Weights of a small GPT-style language model, trained from scratch on English Wikipedia.
Size: 8 layers, 2 heads of 128, MLP 2048 GELU, vocabulary 2048, 11.1M parameters.
Architecture: LayerNorm before each block, tied embeddings.
Each number is 128 + 24 x the weight over the matrix's rms, rounded and kept within 0 to 255. Layers, rows and columns count from 0.

# layer 5 MLP down (transposed), 2048x256, rms 0.0383, rows 1718-1770, columns 0-63
[[141 108 135 135 133 121 122 153 124 118 130 108 136 132  87 147 105 118 148  79 163  99 132 117  73 121  74 144 139  84 125 137 126 119  75 127 121 146 132 105 114 125 128 171 105  77  72 211  95 102 135 107 108 142 110 120 143 161 113  80 125 127 110  97]
 [139 144  53  98 110 121 155 117 134 104 135  99 105 158 130 112 150  96 129 112  97 121 144  98 112 128 147 112 185 103 104 115 104 187 122  56 127 144 107 158 162 142 111 175  95  97 122 115 145 212 121 130 143 105 140 176 109 126 149 106 127 161 120 120]
 [ 83 136 131 124 141 130 151 128 109  83 130  91 157 104  66 145 125 153 137 158 157 106 110 139 172 172  94 127 131 133  87 164 130 153 132 107 134 105 163 121  95 151 124 136 108 147  83 117 125 115 157 148 107 141 117 113 106 100 104 114  80 169 147 132]
 [157 130 144 106  91 115 151 162 119 156 156 159 142 133 120 117  95 153 107 133 130 124 156  93 135 113 128 114  94 144 133 186 129 119 131 110 137 146 135 109 134 131 137 113 144 129 189 107 113 136 123 120  94 120 155 185 132 105 138 122 153 135 156 142]
 [117 124 146  97 165 156 105 153 129  92 114 149 142 139 126 118 160 182  98 141  79 108 133 148 115 123 143 127 146 107 141  64 122 179 126 126 122 134 143 153 145 145 119 135 172 152 127 129 139 130 128 112 106 111 102 145 129 144 125 153 116 109 151 123]
 [124 123 100  71 124 156 134 122 136 108 114 176 120 100 118 146 110 133 125 178 119 100 119 129 107 148  92 127 135 167 119  77 138 157  90 114 109  92 145 130 107 115  99 118 103 129 179 124 108 135 120 127 123 162  92 154 149 153 125 126  90 123 128 138]
 [144 118 102 149 107  82 135 126 116 141 115 139 127 155 152 104 117 161 108 131 155 189 142 118 128 111 112 125  96 136 129 126 141 160 113 140 133 130 138 139 140 147 135 158 101 106 132 100 177 131 152 100 127 120 138 139 136 185  87  92 113  76 151 133]
 [153  87 133 117 171 139  81 150 114 129 126 153 149 154 134 137 115 142 105 154 189 172  82 129 117 113 134 133 140 177 113 132 163 160 126  97 142 138 153  96 126 105 104 137 115 114  52 129 138 141  82 124 100  94 132 125  99 129 143 141 158 118 105 109]
 [108 121 154 137 123 143 119 110 129 168 117 145 105  98 147 147 123 132 168 106 132 136 152 132  66 126 127 123 112 129 124  92 134 136 128 114 130 129 138 148 127  87 124 128 110  91 122  94 147 121 151 100 116 144 158 174 110 159 110 146 174 158 163 133]
 [134 125 113 103 166 128 140 135 101 124 148 131 123 117 133  94 139 132 107 136 110 131 122 136 104 118 166 127  97 146 132 107 134 149 116 168 141 113 121 146 167 152 129 124 131 142 142 134 111  48 140 140  83 147 168 116 104 134 154 155 124 138 108 143]
 [119 134 119 134 142 135 145 135  96 145  93 141 122 111 130 177 201 131 136 189 130 121 140 133 124 103  85 117 111  98 168 150 119 193 155 105 139 118 109 151  99 143 127 146 185  78 153 126 140  94 131 143 138 121 110 110 109 122 101 146 130 137 103 117]
 [ 95 111  74  47 136  69 120  93 150 143 116 134 108 137  90 155 160 145 150 107 141 127 155 131 146 108 122 138  64 113 143 141 145 169 112  97 165 103 115 152 166 140 138 138 129 156  58 165 132 124 133 154 150 119 108 103  78 129 164 118 121 123 135 156]
 [151 124  98 145 181 143 141 140 144 116  99 152 123 114 119 103 111 127 173 149 149 101  94 117 116 169 108 105 158 179 130 132 182 113 145 120 115 113 104 154 107  73 161 120 152 123  62 116 125 121 116  90 106  85  66 124 168 124 129 127 137 136 139 123]
 [102 136 141 114 116 175  98 134 152 148 127 109 141 123 115 112 125 165 178 106 122 155 115 127 106 117 116 122 162 113 127 143 104 136 130  75 114 124 105 145 125 144 179  74 134  79 108 130 109 144 130  96 128 123 111 158  84 119 124 111 135 112 143 112]
 [ 94 135 108 115 135 122 119 119  89 159 107 102 119 159 173 120 137 148 134 108 158 151 166 116 143 107 119 132 110 130 134 121 154  95 112 134 149 112 105 131 120 116  78 162 150 120 105 109 135 129 134 110 103 131 163 148 131 100 155 123 126 135 106 148]
 [ 98 148 106 110 167 156 148 113 108 197  84 123 148 136  91 138 151 139  70 145 132 146 120  68 108 135  94 118 145 117 101 119 135 101 155 153 130 101 128 128 145 164 108 111 105 113  50 132 106 106 102 104 118 141 138 134 100 139 156 127  93 113 117 133]
 [145  93 114 160 133 134  85 170 100  85 135  87 130 165 145 120 129 145 107  96 137 117 130 128 155 119  99 142 118 128 145  93 125 129 123 141  96 170 142 113 136 151 113 189 120  81  39 138 123 148 126 140  90 130  80  98 144 126 157 126 184 133 133 134]
 [167 112 117 107 133 152 134  65 135 142 111 152 146  93 140 154  82  87 139 122 142  97 185 154 128  90 176 168 121 134 113 137 141 139 105 110 100 135 137 139 131 119 109  90 169 125 111 114 166 121 116 157 138  93 150 122 126 111 106 130 124 135 130 156]
 [ 88 123 143 147 140 172 172 122  58 154 169 134  93 146 153 135 120 178 124 112 117 125 131 140 140 137  60 129 111 120 160 136 134 170 103 105 142 134  64 141 152 109 155 118 114 124  63 108 129 155 179 177 113 135  68 133 137 110 132  80 105 120 105 100]
 [ 89 161 120 161 131  98  92 150 151 135 164  63 122 163 145 147 162 148 135 120 186 174 122 166 161 139 104 110 134 117 155 114 171 121 123 133 115 148 174 108 111 138  50 113 152  72 105  90 107 174 183  94 109 126  83 171  70 133  86 105 161 134 104 107]
 [179  91 140 176 131 140 143 101 145 146 127 126 132  96 123 136 142 130  84 127 120 121 133 125 137 118 148 115 168 125  96 133 158 156 136 149 118 166  99  95 167 130 101 161 154 131 108  95 147 107 106 123 145  92 115 113 154  90 161 138  92 131 133 126]
 [107 123 126 114  99 144 128 150 116 141 172 157 130 136 167  95 158 101 101 138 108  99 155 141 131 116  86 199 150  90 106 180  71 109 114 107 109 148 126 116 104 159  97 158 145 155 122 162 121 123 152  87  88 106 123 144 100  91 118 123 202 113 136 154]
 [119 158 132 114 158 151 175 133 181 115 107 141 111 138 114 128 130 123 134 153 154 138 133 132  85 146 126 116 144 116 142 132 109  97 143 138 102  75 139  92 134 178 119 153 120 148  74 136 131 116 126 127 113 131 125 166 101 120 142 112 143 128 120 181]
 [129 114 139 145 133 122  92 138  96 134 131 166 102 130 105 136 120 130 160 132 143 106 152 118 126 136 136 154 131 119 137  94 117 132 128 128 150 115 111 135 130 148 166 130 128 148 149 170 105  90 154 102  81 139  94 149 129 117 120 137 117 118  88 112]
 [127 108 155 157 148 117 103 126 156 136 109 146  91 170 101  90 135 133 109  82 106 122 114 128 126 143 113 138 176 133 109 119 118 176 148  93 164  72 131 176 131 140 116 105 127 155  82 128 116 107 115  85 141 114 118 172 148 118 141 145 115 130 112  87]
 [132 126 130 146  74 131 135 143 155 103 125 135 112 134 119 133 134 134 147 136 123 121 136 135 123 147 105 128 120 112 136 151 150 135 126 132 114 122 130 118 130 119 130 125 141 129 255 153 116 134 125 122 151 127 149 141 144 128 132 146 113 136 126 141]
 [139 133  96 131  90 141 140 111 120 123 113 115 137 123 127 133 123 120  83 116  88 108 133 135 155  92 111  98 140 153 136 102 105 163 106 112 120 134 137 144  99 126 123 144 163 153 130 151  99  67 120 135 120 110 159 118 104 143 144 129  85 125 137 145]
 [132  81 123 130 150  83 156 110 126 146 138 128 167 132  93 142 139 177 128  69 114 130 132 112 142 116 102 143  76 116 127 124 172 112 114 137 136 139 104 127 160 122 138 124 156 179 128 125  96 147 149 131 149 120 148 141 140 150 125 113 110 121 120 123]
 [124 169 160 126 144  76 185 122 153 140 139  98 141  95 151 167 159 150 134 109  96 122 167 128 115 123 150 127 127  86 109  99 127  96 127 105  87 115 155 125  96 114 129 110 128 142 105 100 150 120 103 126 142 174 113 116 160 170 109 149 112 150 134 103]
 [107 121 131 186 118 109 109 111 150  82 158 129 129 134 129 119 137 103 130 137 135 149 113 107 140 132  97 148 168 117 141 113 140 176 136 131  99 132 140 146 180 104 130 144 113 111 164 128 171 125 153 116 115 146 114 136 154 154  91 111  94 124 149 148]
 [126  77  86 126 143 115 100 160 125  51 103 128 146 127 119 121 117 156 122  66 100 111 133 160 164 133 164 134 159 130 138 100 137 139 112  98 114 138 142 116 154 167  93 149 105 100  47 130 137 140 163 113  55 138 107 114 104  98 142 132 106 121 161 112]
 [ 91  48 144 128 137 131 122 144  85  97  86 118 139 121 128 157 100 103 110  80 111 134 136 151 156 125 162 111 131 134 152  94 160 114 125 181 126 129 154 134 149 172 190 134 116 102 158 148 139 127 125 126 117 140 137 139 130 134  98 150 140  99 119 114]
 [ 99 133 154 136 165 149 123 133 140 115  98 169 147 143 108 135 111 114 134 143  81 100 147 141 109 105 136 102  73 139  84 127 155 125 130 135 129 133 154 171 177 109 114 134 143 125 121 124 190 103 115 168 152 111 128 111  85 120 120 123  77 154 130 151]
 [101 149 116 100 183 132 169 119 123 103 151 114 141  88 129 152 138 179 110  95  82 132 113 139 158 102 101 138 111 119 145 116 170  94 130 137 132 139 118 103 172 106 122 153 140 161  99  62 131 128 118 168 123 155 129 141 124 121 138 124 139 149 124 127]
 [ 49 153 114 137 161 112 104 141 133 146 124 136 143 136 131  90 103 112 134 126 140 163 163 121 104 121 139 159 105 156 111 103 111 140  98 121 101 118 138 120  94 111 135 136 112 123  66 124 155  95  97 156 132 150 142 131 115 100  95 120 128 112  85  96]
 [134 149 137 102 132 146  87 140 103 177 134 107 163 134 114 117 121 127 127 118 106 148  80 149  95 111 126 130 146 103 133  98 156 125 116 142 159 155 145  84 136 139 127 136 154 129 125 120 132 147 114 164 135 124 129  81 141 116  84 125 131  98 126 156]
 [175  91 152 104 164 146 102  96 157 137 134 126 132 102  89 145 142 138 103 119 146 150 116 140 152 122  97 121 112 109 107 109 107 140 127 115 127 121 106 101 138 113 164 112 118 145  84 130 158 136 142 141 129 133 136 134 110 127 122 135 105 173 100 102]
 [149 122 150 143  64 151 139 139 140 155 109  95 144 136 139 146 145 146 128 100 170 149 116  97 124 131 136 138 127  85 126 139 138 133 104  83 106 136 108 140 123 136 168 151 143 122 201 122 159  94 106 102 106 122 125 123 130 118 100 110  98 120 131 119]
 [101 110 131 168  88 142 137 124 161 145 160 140 110 149 156 129 171 100 150 129 146 100 129 119 132 132  74 144 130 129  80 162 134 135 160 126 147 144 187 156 127 167 145 131 128 108 175 121  94 122 153 105 127 102 149 108 124 149 126 105 110 143 134 148]
 [122 169  88 157 145 120 102 164  66 156  73 134 145 117 161 151 137 118  99 105 139 151 124 108 185 109 135 103 168  92 125 119 101 125 145 126 123 143 138 153 125  97 174 127 132 158  87 122 125 146 118 124 108 156 137 146 135 171 107 111 124 146 115 120]
 [136 117 113 108 184 174 121  90 145 156  86 126 126 133 130 111 151 153 168 120  66 134 136  98 108 141 117 160 145 132 117 101 148 133 119 139 135 159 138 168 128 108 133  81 113 119  40 115 131 157  99  85 164 109 152 135 126  84 116 116 151 104 140 122]
 [124 128  91 143 134 138 130 159 122 117  83 131 171 136 132 116 102 128 160 142 106 168 156 159 128 134 137  95 119  97 127 116 125 112 116 119 131 174 112 115 142 132 135 153 151 116 133 125 115 131  80 103 150 106 110 112 135  89 153 160 140 130 136 190]
 [ 91 141 149 150 153 103 126 112 129 131 110 125 137 133 137 103  75 125 130 127 113 157 203 119 131 115 135 156 135 115 154 136 132 151 114 131  84 106 147 147 118 121 148 151  67 129  93 125 125 139 113 118 128 137 119 134 144 143  70 125 147 143 146 134]
 [ 90 131 111 183 117 124 124 129 113 140 172 146  77 174 145 128 137 147  90 111 158 109 123  87 150 122 121 196 180 128 140 105 144 123 115 113 156 141 130 116 111 117 165 146  87 153 112 140 160 113 151 107  98 144 164 141  96 126 104 134 174 113 140 114]
 [162 173 149 132  71 117 148 154 119 142 159 102 135 140 111 106 138 128 127 134 114 132 135 134 138 163 139 117 122 145 121  95 138 111 163 126 130 116 129 121 117 115 132 132 112 155 193 160 120 149 130 132 157 103 125 129 164 168 120 148  89 127  71 154]
 [ 71 114 117 107  86  87 114 153  97 127 113 116 105 111 109 115 117 176 122  84 148 163 124 114  94 136 145 124 160 128 144 148 152 101 168 162 136 141 125 130  83  81 107 112 104 145 153  96 153 122 122 114  62 100 102 104 124 170 124 102 115 149  81 117]
 [105  90 107  81 154 111 157 170  91 130 136 167 161  91 129 138 132 167 127 112 136 151 170 127 106 117 166 105 133 109 111 156 145 138 129 119 155 124 173 145 131 109 102 107 160 127  68  94 111 107 122 111 138 117 129 137 149 144  86 105 132 137  82 116]
 [137 130 153 131 171 122 170  89 165 133 143 143  86 128 126 152 198 127 112 128 128 111 131 166 129  84 114 145 103 150 141 149  82 174 123 116 124 148 115 185 124  85 127  81 153 165  27 105 116 175 106  96 122 107 145 110 185 188 114 131 115 115 120 118]
 [150 144 120 198 167  90 124 159 128 117  90 176  95 122 129 144 148 134 143 136 182 129 117 164 191 141 123 135  98 112 143 118 135 140 125 105 175  68 130 137 106 118 133 152  92 172  79 132 126 129  96 126 146 132 159 134 133 134 143 140 128 119 116 114]
 [177 123 105 121 124 116 109 142 155 105 133 138 145 140 123 146 135 151 146 166 164 125 101 125 170 115 135 188 103 103 123 163 119 179 119 107 144 133 151 109 106 103  95 162 159 123 118 133 107 128 157 123  83 139 154 109 142 148 171 135 115 114  94 101]
 [112  84  85  76 158 103 123 134 139 115 143  87 129 111  83 149 138 115 105  86 134 173 127 135 133 133 166 143 136 140 155 134  98 113 146 146 110 176 114 119 110 181 172 153 143 126 140 128 138 150 162 115 119 151 170 104 144 143 126 150 116 167 150 108]
 [144 139 114 152 139 232 130 134 153 150 159 125  94 149  95 101 177 152  85 112  48 135 138 148 117 140 159 137 170 109 113  80 136 105 131 133 141  83  76 105  84 126 111 112 109 135 147 113 118 164 126 120 141  97 171 108 168 117 163 165 122 145  53 122]
 [188 105 162 137 156 137  92 146 165 150 108 187 146 115 134 145 162 116 136 150 129 149 127 146 127  92 129 123 100 112 132 120 107 168  85 121  87  86 124 127 166 182 100 105  89 189  93 160 171  86 112 141 135 118 134 161 112 127 129 117 147 119 147 147]]
# layer 5 MLP up, 2048x256, rms 0.0441, rows 1719-1770, columns 0-63
[[167 136 148 131 154 111  96 112 126 122 167 172 182 113 110 163 131 140 132 111 121 105 127  74 151 128 143 140 115 126 159  89  98 134 129 160 185  74 120  93  93 141 116  87 107 112 110 144 126 167 119 156 140 140 130  86  44 135 142 120 126 128  90 139]
 [120 102 125 103 126 127 139 108 100 154 130  93 133 149 145  92 120 110 117 160 114 112 152 169 112 135 187 111 108 147 144 140 126  95 112 116 153 181 107 148 112 194 162 137 100 159 110 132 120  91 111 121 149 137 128 150 123 150 111 105 146 121 137 138]
 [143 121 156 151 130 118 125 125 123 126 121 111 106 112  94 194  88  95 124 124 140 124 115 150 124 167 112 126 156 148 154 127 136  96 141 153 143 136 108 126 107 146 158 152 114 156 129 116 123  96 127 143 118 159 127 108 126 136 128 133 113 116 146  96]
 [131 124 121 182 136 101 158 130 101 140 136 103 149 121 130 104 168  91 149 112 180 113 106 123 159 141 185 127 166 125 135 152 141 147 145  93 167 121 149  99 153 157 130 133  92 127 140 134 146 143 106 144 144 123 123  69 146 140 122 141 114 128 129 108]
 [130 127 175 136 121 114 122 164 134 100 154 110 134 184 148  55 130 141 146 104 115 161  57 102 151 112 125  99 119 175 142 131 102 112 179  83 180 149 129 102  90 129 138 142 122 110 131  94 152 119 115 105 139 106 131 152 116 117 171 129 178 112 121 102]
 [109  98 122 149 172 173 137 174  92 146 112 139 137 151 140 175 146 122 126 145 101 113 129 117 134 134 135 186 127 161 135 122 131 154 109 189  93  60  90 115 138 109 125 100 110 100 107 111 148 133  68 136 121 129 151 136 122 143  97 126 142 103 121 147]
 [103 112 111  99 122  90 114 147  95 154 143 130 119 157 117 109 167 145 149 172  78 132  97 120 133 121 147 138 140 138 123  96 156 125 116  95  90 122 141  52 102 174 170 119 126 156 109 134 127 149 141 156 100 173 111 139 122 110 105  99  92 121 112 141]
 [158 137 113 120 108 157 147 120 121 134 116 137 133 164  68 133 160  81  78 132 129 138 150 107 165 128 178 139 142  80 151 122 138 122 153 136 140 105  79  97 133 124 146  95 112 140 129 147 103 109  95  88 100 134  67 154 136 127 121  89  98 146  88 123]
 [109 113 166 144 139 132 138 146 146 157 112 101 135 165  97 146  99  82 177 143 134 142 106 149 155 114 133 144 143 121 130 137 107 135 146 138 113 120 154 115 137 131 133  93 145 167 121 141 131 158 127 100 122 138 134 137  99 116  93 100 140 133 110 140]
 [103 130 119  98 136 100 197 186 146 147 158 162 115 138 140 104 126 122 130 144 131 107  98 124  73 163 148 169  72 109 101 131 127 110 125 109 156 158 147 161 177 103  83 106 124 123 146 127 133 128  94 116 170 136 156 105  92 123 143 118 130 105 110 148]
 [131 133 163 144 137 128 139 154 140 104 135 133 103 101 102 132 148 107 145 136  91 126 139 123 133 138 157 122 204 116 109 132 129 115 136 117  59 120 170 140 143 104 131 106 130 134 109 137 132 117  97 138 142 148 135 132 144 156 110 122 157 118 161 105]
 [106 136 138 129 146 144  98 174 128 108 102 180 148 123 122 140 115 157  60 163 100  75 106 119 140 125 114 130 161  78 149 137 118 115  95 158 109  94 132 122 107 106 144 108 146  90 121 118 186 142  71  81 125 133 139 130  96 143 143 132 114 117 124 138]
 [120 120 144 128 153 108 129 163 128 121  71 129 161 136  65 107 144 111 127 139 144 141 144 128 111  93 161 141  99 143 156 117 152 129 171 124 122 123 177 137 132 135 117 130 149 138 128 125 144 108 118 158 154 182  96 107 139 149 128  99 152 141 152 145]
 [171 132 161 132 125 124 136 109 112 149 144 120 128 131 149 134 105  98 154 112 117 154 116 151 122 135 149 173 131 104 145 159  94 142 156 145 110 130 146 138 147 138 106 106 104  83 137 131 112 127 134 138 170 153  84 112 135 131 138 119 123 138 123 113]
 [106  93 116 105 129 132 133 173 105 113 140 136 129 140 120 126 141 136 145 106  88  77 145 131 158 131 146 114 138 166 134 105  90 106 128 116 136 137 108 147 141 133 153 126 114 110 127  63 106 128 114 100  92 145 139 104 162 146 132  84 147 138  91 135]
 [156 175 122  96 145 130 169 101 134 136 107 132 137 115 132 141 124 168 111 112 101 101 125 124 119 131 152 127 137 108 115 170 116 113  75 105 135  93 116 134 129  92  95  73 114 136 101 132 158 172  98  98 164 145 126  87 125 150 176 113 129 118 105 102]
 [129 118 108 135 117 116 157 128 118 145 152 121  93 117 144 162 126  76 124 126  94 134 116 127 143  77 126  80  99 126 162 105 118 101 116 100 105 152 155  88 125 125 106 104 134 175  96 183 147 110 123 123 143 144 159 139 122 165  87 112 119 133 133 105]
 [119 157  87 108 129 142  82 151 109 119 128  70 172 147 112 165 134  98 135 180 173 126 132 114 146 192 154 102 163 125 103 140  95  82 120 146 115  92 160 110 133 139 165 172 103 117 109 138 145 146 122 128  85 145 171 155 166 139 119 121 179 102  96  72]
 [161 105 136  90 142 120 174 145  95 133 120 112 146 174 136 112 131  86 132 184  80 114  99 156 101 144 145 142 171  78 135 139 133 133 127 150 138 124  84 119 234  93 128 143 138 140 137 165 173 121  60 164 154 125 118  95 132 141 147  82 115 118 118 130]
 [132 177 155 108 128 134  88 119  90 123  99 159 164 151 147 148 138 139 118 155 135  76 111  96 103 112 141 131 193 128 115 180 117 141 119 148 123  99 150  87 143 102 129 115 157 134 103 107 109 105  99 136 135 148 145 107  92 117 124 118 134 162 139 142]
 [148 150 141  85 152  86 123 123 130 115 150 131 132 119 137 111 155 124 166 108 133 124 103 123 116  97 129 109 160 141 174 116 134 132 129 130  79  94 142  80 164 129 110 123  71 168 125 112 167  91 103  91 115 115 100 147 140  94 143 150 128 152 113 112]
 [105 101 126 144 114 173 175 131 109 130 125 156 116 107 140 142 138 147 160 111 143 116  91  79 147 143 139 121 145 140  95  72 124  94 110 131 127 114  98 101 130 142  74 103 113 105 135 106 100 133 119 134 133 151 118 185 138 123 128 108 116 114 110 120]
 [120 144 143 102 147 142 112 124 146 154 156 114  88  99 110 135 156 130  83 138 129 138 129 140 125 127 154 132 116  91 135 156  97 126 148 179 111 151 185 131 135 164  95 144 138 144 124 101 125 148 130 134  58 165 128 135 106 154 143 112 158 107 139 101]
 [183 138 136 104 130 144 136 139 110 126 104 120 123  87 142 130 125 116 149 132 136  85 115  92 140 100 168 125 117 148  88 153 142 108 130 159 113 112 131 111 169 140 155 130 129  91  86 108 106 125 109 150  93 134 147 133 118 164 101 157 107  78 141 146]
 [165 112 142  91 106 140 120 113 135 148 142 131 161 175 111 127 142 143 155 128 117 107 104 114  98 101 100 138 135 103 173 102 142 123 139 141 121 167 114 149 140 108 136 139 107 150 174 135 132 144 102 150 101 113 115 120 120 162 117 123 128 127 132  72]
 [121 159 127 106  93 122 147 170 115 126 143 144 132 165 153 152 134 116 144 181  54 137 113 135  99 116 138 160 122 111 138 171 117 142 158  99 118 136 176 140 125 129  94 108 118  81 118 139 130 180 138 128 102 115 106 122 140  93 128 123 177 107 134 111]
 [125 166 151 136 148 136 109 151 130 124 118 139  84 193 127 130 104 113 138 151 114 106  89 110 146 152 133 135 174 131 146  87 116 128 120  97 129 151  89 119 109  90 124 114  89 102 114 175 111 108 113 157 145 115 125 131 106 138 144 138 127 103 106 141]
 [121 172 130 116 112  77  95 106 179 127  97 132  98 138 100 135 107  95 123  70 163 120 130 131 142 116 184 112 149 160  97 135 133 157 105 146 136 144 161 121 151 183 129 132 103 111 127  91 117 149 127 156 128 154 152 169 103 181 139 134 127  94 138 169]
 [131 121 103  68 114  79 140 113 135 187 167  85 117 159 143 125 150 138 203  72 135 129 128  98 121 158 167 114 142 177 149 120 145 135 141 136 103 129 126  77 106 160 174  83 135 143 129 118 152 134  92 135 106  96 125 138 166  89 131 114 163 144 140 107]
 [130 140 107 122 111  81 189 120  96 178 138 122 151 163  99 146 200 158 158 101 128 104 140  89 149 137 151 173 119 122 139 129 134  91 159 126 123 117 105 119 116 115 135  94  78  94 105 127 194 123 143 178 121 133 124 102  87 132  98 117 151 140 126 124]
 [189 162 117 121 136 103 142 136 138 181 152 120  86 105 137  87 115 137 132 162 111 131 122 130 119 125 138 113 120 118 105 155 130 106 136 106 106 129  96  82 113 133  76 116 129 144  94 118 145 134 136 119 144 122  98 145 138 114 122 123 121 102 142 146]
 [178 121 173 123 126  94  98 156 141 108 146  87 151 149 158 137 139 143 139 167 138 111  96  91 124 126 148  93 150 136 153 127 105 116 115 154 103  80 115 118 159 134  90 138 139 142 129 168  82 104 126 131 151 141  96 126 157 116 123 129 149 143  74 104]
 [129 124 138 146 129 133 152 109 121 144 120 156 124  84 116 140 164 124  64 116 108  61 130 129 163 118 138  98 146 130 141 128 136 139 104  91 124 133  96 129 105 111 144 145  86 105 143 174 160 140 133 143 165 122 121 101 100 124 124 131 135 113 109 106]
 [153 141 126  98 111 146 156 134  91 138 137 174 122 175  93 146 132 127 133 133 125 127 151 119 114 132 163 120 130 104 116 115 101 137 129 151 135 128 154 111 180 145 135 101 135 115 113 157 138 125 116 167 125 123 162 158 167 135 169 112 118 126 159 135]
 [139 150 116 146 108 149 157 121 158 136 152 119 130 154 139 135 143 144 123 159 102 134 124 115 154 139 141  98  91 173 129 122 144 164 139 129 112 113 118  98 129 155 112 107 126 131 113 134 134 132 127  99 130 130  93  95 123 172 140 105  88 105  92  97]
 [ 76 127 104 112 114 119 130 144 129 136 115 157 133 173 149 156 122 129 149  93 101  95 133 110 149 168 114  60 134 154 147 141 128  80 133  90 144 102 144  94 123 119 136  62 138 113  82 137 154 138 113 150 152 153 102 113 113 140 103  98 118 125 121 124]
 [118 164 104  92 124  88  94 135 181 107 175 120 116 131  90 134 129 140 111 179 110  93 104  93 114 108 188 146  77 138 133  93 143 139 172 139 146 113 150  87 151 143  88 127 117 139 139 172 137 145 127 133 115 109 150 133 112 131 126 110 119 135 143 120]
 [187 139 165 120 131 123 110 146 108 166 102 149 126 157 139 138 130 127 108 133  94  92 102 164 126 169 125  79 128 156 152 101 129 132 111 159 152  98 165 118  84  98 125 120 144 141 129 115 156 118 113 153 144 175 133 141 138 117 111 120 151 112 111 108]
 [145 129 138 132 115 121 153 155 165 140 144 119 122 157 108 111 129  93 134 135 142 125 114 134  93 158 140 110  80 147 107 117 105 143 136 111  67 150 102 146 159 149 130 132 101 133 110 117 183 126 127 132 126 131  69 123 132 108 100 141 162 101 139 143]
 [150 137 141 123 136 113 121 162 107 106 132  93 122 145 140 120 158 121 158 133  96 104  94  80 141 146 173 110  47 127 153 157 118 111  91 124 116  97 138 105  62 163 106 131 168 108 128  76 149 128 136 109 125 146 103 141  89 169  98  98 107  86 102 104]
 [110 114 145 133 119 126 127 119 153 115 146 139 128 135 141 118 141 123 111 129 155 105  94 120 105 128 114 119 126 158 155 136 125 147 131 130 134 164 161 127 106  98 134  99 114  98 134 121 144 140 148 156 123 141 110 125 110 137 116 109 151  99 118  88]
 [124 129 143  67 126 147 100 118 145 110 148 122 104 139 156 138 125 100 160 135 179  85  86  72 123 119 127 165  91  90 119 122 135  83 157 147 146 127 110 112  98 124 153 129 122 151 117 126 101 143  95 161 110 133 130 168 114 110 121  97 126 119 104 131]
 [128 113 125 129 144  92 131 140 107 172 182 131 150 174  89 115 114  68 143 129 141 150 119 166 106 109 129 141 110  96 130 142 139 122  94 152 137 148 122  79 107 127 126 122 126  89  90 143 172  94 147 170 146 127 111 142  86 125 121  83 135 103 157 128]
 [129 122 154 128 111 113  97 129 108 169 108 148 121 147 136 124 118  92 129 132 106 121  91 124 107 170 135 166 143 121 180 127 107 153 128 146 121  87  97 112 129 125 115 102  90 121 135 126  97 137 113 157 171 107 116 144 158 166  88 153 145 106  64 121]
 [164 108 117 120 120  81 113 165 124 134  92 109 178 127 100 115 158 117 115 149 142 144  99 146 145 150 118 136 127 138  98  80 139 155 139 142 124 126 165 118 128 132 158 118 117 121 109 181 129 186 139 123 153 129 133 107 139 167 144 101 165 112 114 110]
 [130 191 149 114 125 137 112 127 157 199  95 150 103 148 104 105 139  98 114 123 122  99 142 160 112 150 119 155 132 117 118 130  87 109 121 105 120 159 121 116 132 161 110  82  95 143 124 135 147 151 122 125 136 128 120 101 163 101 176 123 165 105 139 166]
 [140 131 143 130 116 123 124 161 131 148 116 182 115  99 163 144 139 146 120 116 148 124 104  78 124 128 143 106 148 153  72 111 153 160 158 111 118  67 136 112 148 134 128 107 150 108 135 130 118 146 113 177 120 112 102 168 107 136 112  99 140 132  97  84]
 [163 103 134 127 138 177 101 161  97 134 146 137 148 135 132 124 125 137 120 153  91 122 150 106 144 108 134  79 147 132 123 131 108 106 119 139 133 141 148 150 126 110 150 131 128 101 130 158 141 102 111 105 155 116  73 164  95 106 154 114  81 136 135 123]
 [114  91 127  79 157 144 151 136  86 165 149 154 146 133 140 125 123 154 152 165 135 102 159 102 117 103 153 133 166 144 124  96 122  99 115 131 133 141 158 111 151 108 150  88 111 162  93 138 106 133 123  97 143 128 132 147 109 135 111 155 147 156 149 147]
 [140 173 134 152 145 128 121 187 121 129 106 154  91 141 137 166 144 105 120 143 115  92 120 107 141 111 135 142 147 125 131  86 146 158 109  68 152 113 137 117 149 118 105 142  98 144  98 120 149 108 149 132 138 107  84 109 149 154 158 134  92  95  91 125]
 [138 108 165 121 152 118 116 161  80 117 106 164 152 162 107 118 124 147 130 145 104 124 106 160 137  99  89 117 140 163 140  97 136  86 125 118 168 135 112 110  96 124  85 116 126 127 127 130 164 121  81 117 102 163 149 112 123 149 123 127 110 165 154 113]
 [109 111 119 151 135 117 141 133 104 124 114 139 118 147 139 136 118 167 140 156 131 140 110 131 111 127 128 114 143 148 150 141 120 104  97  82  89 154 176 141 129 126 129  94 103 115 130 117 133 132  89 143 158 154 167 140 100 149 125 138 129  59 127 137]]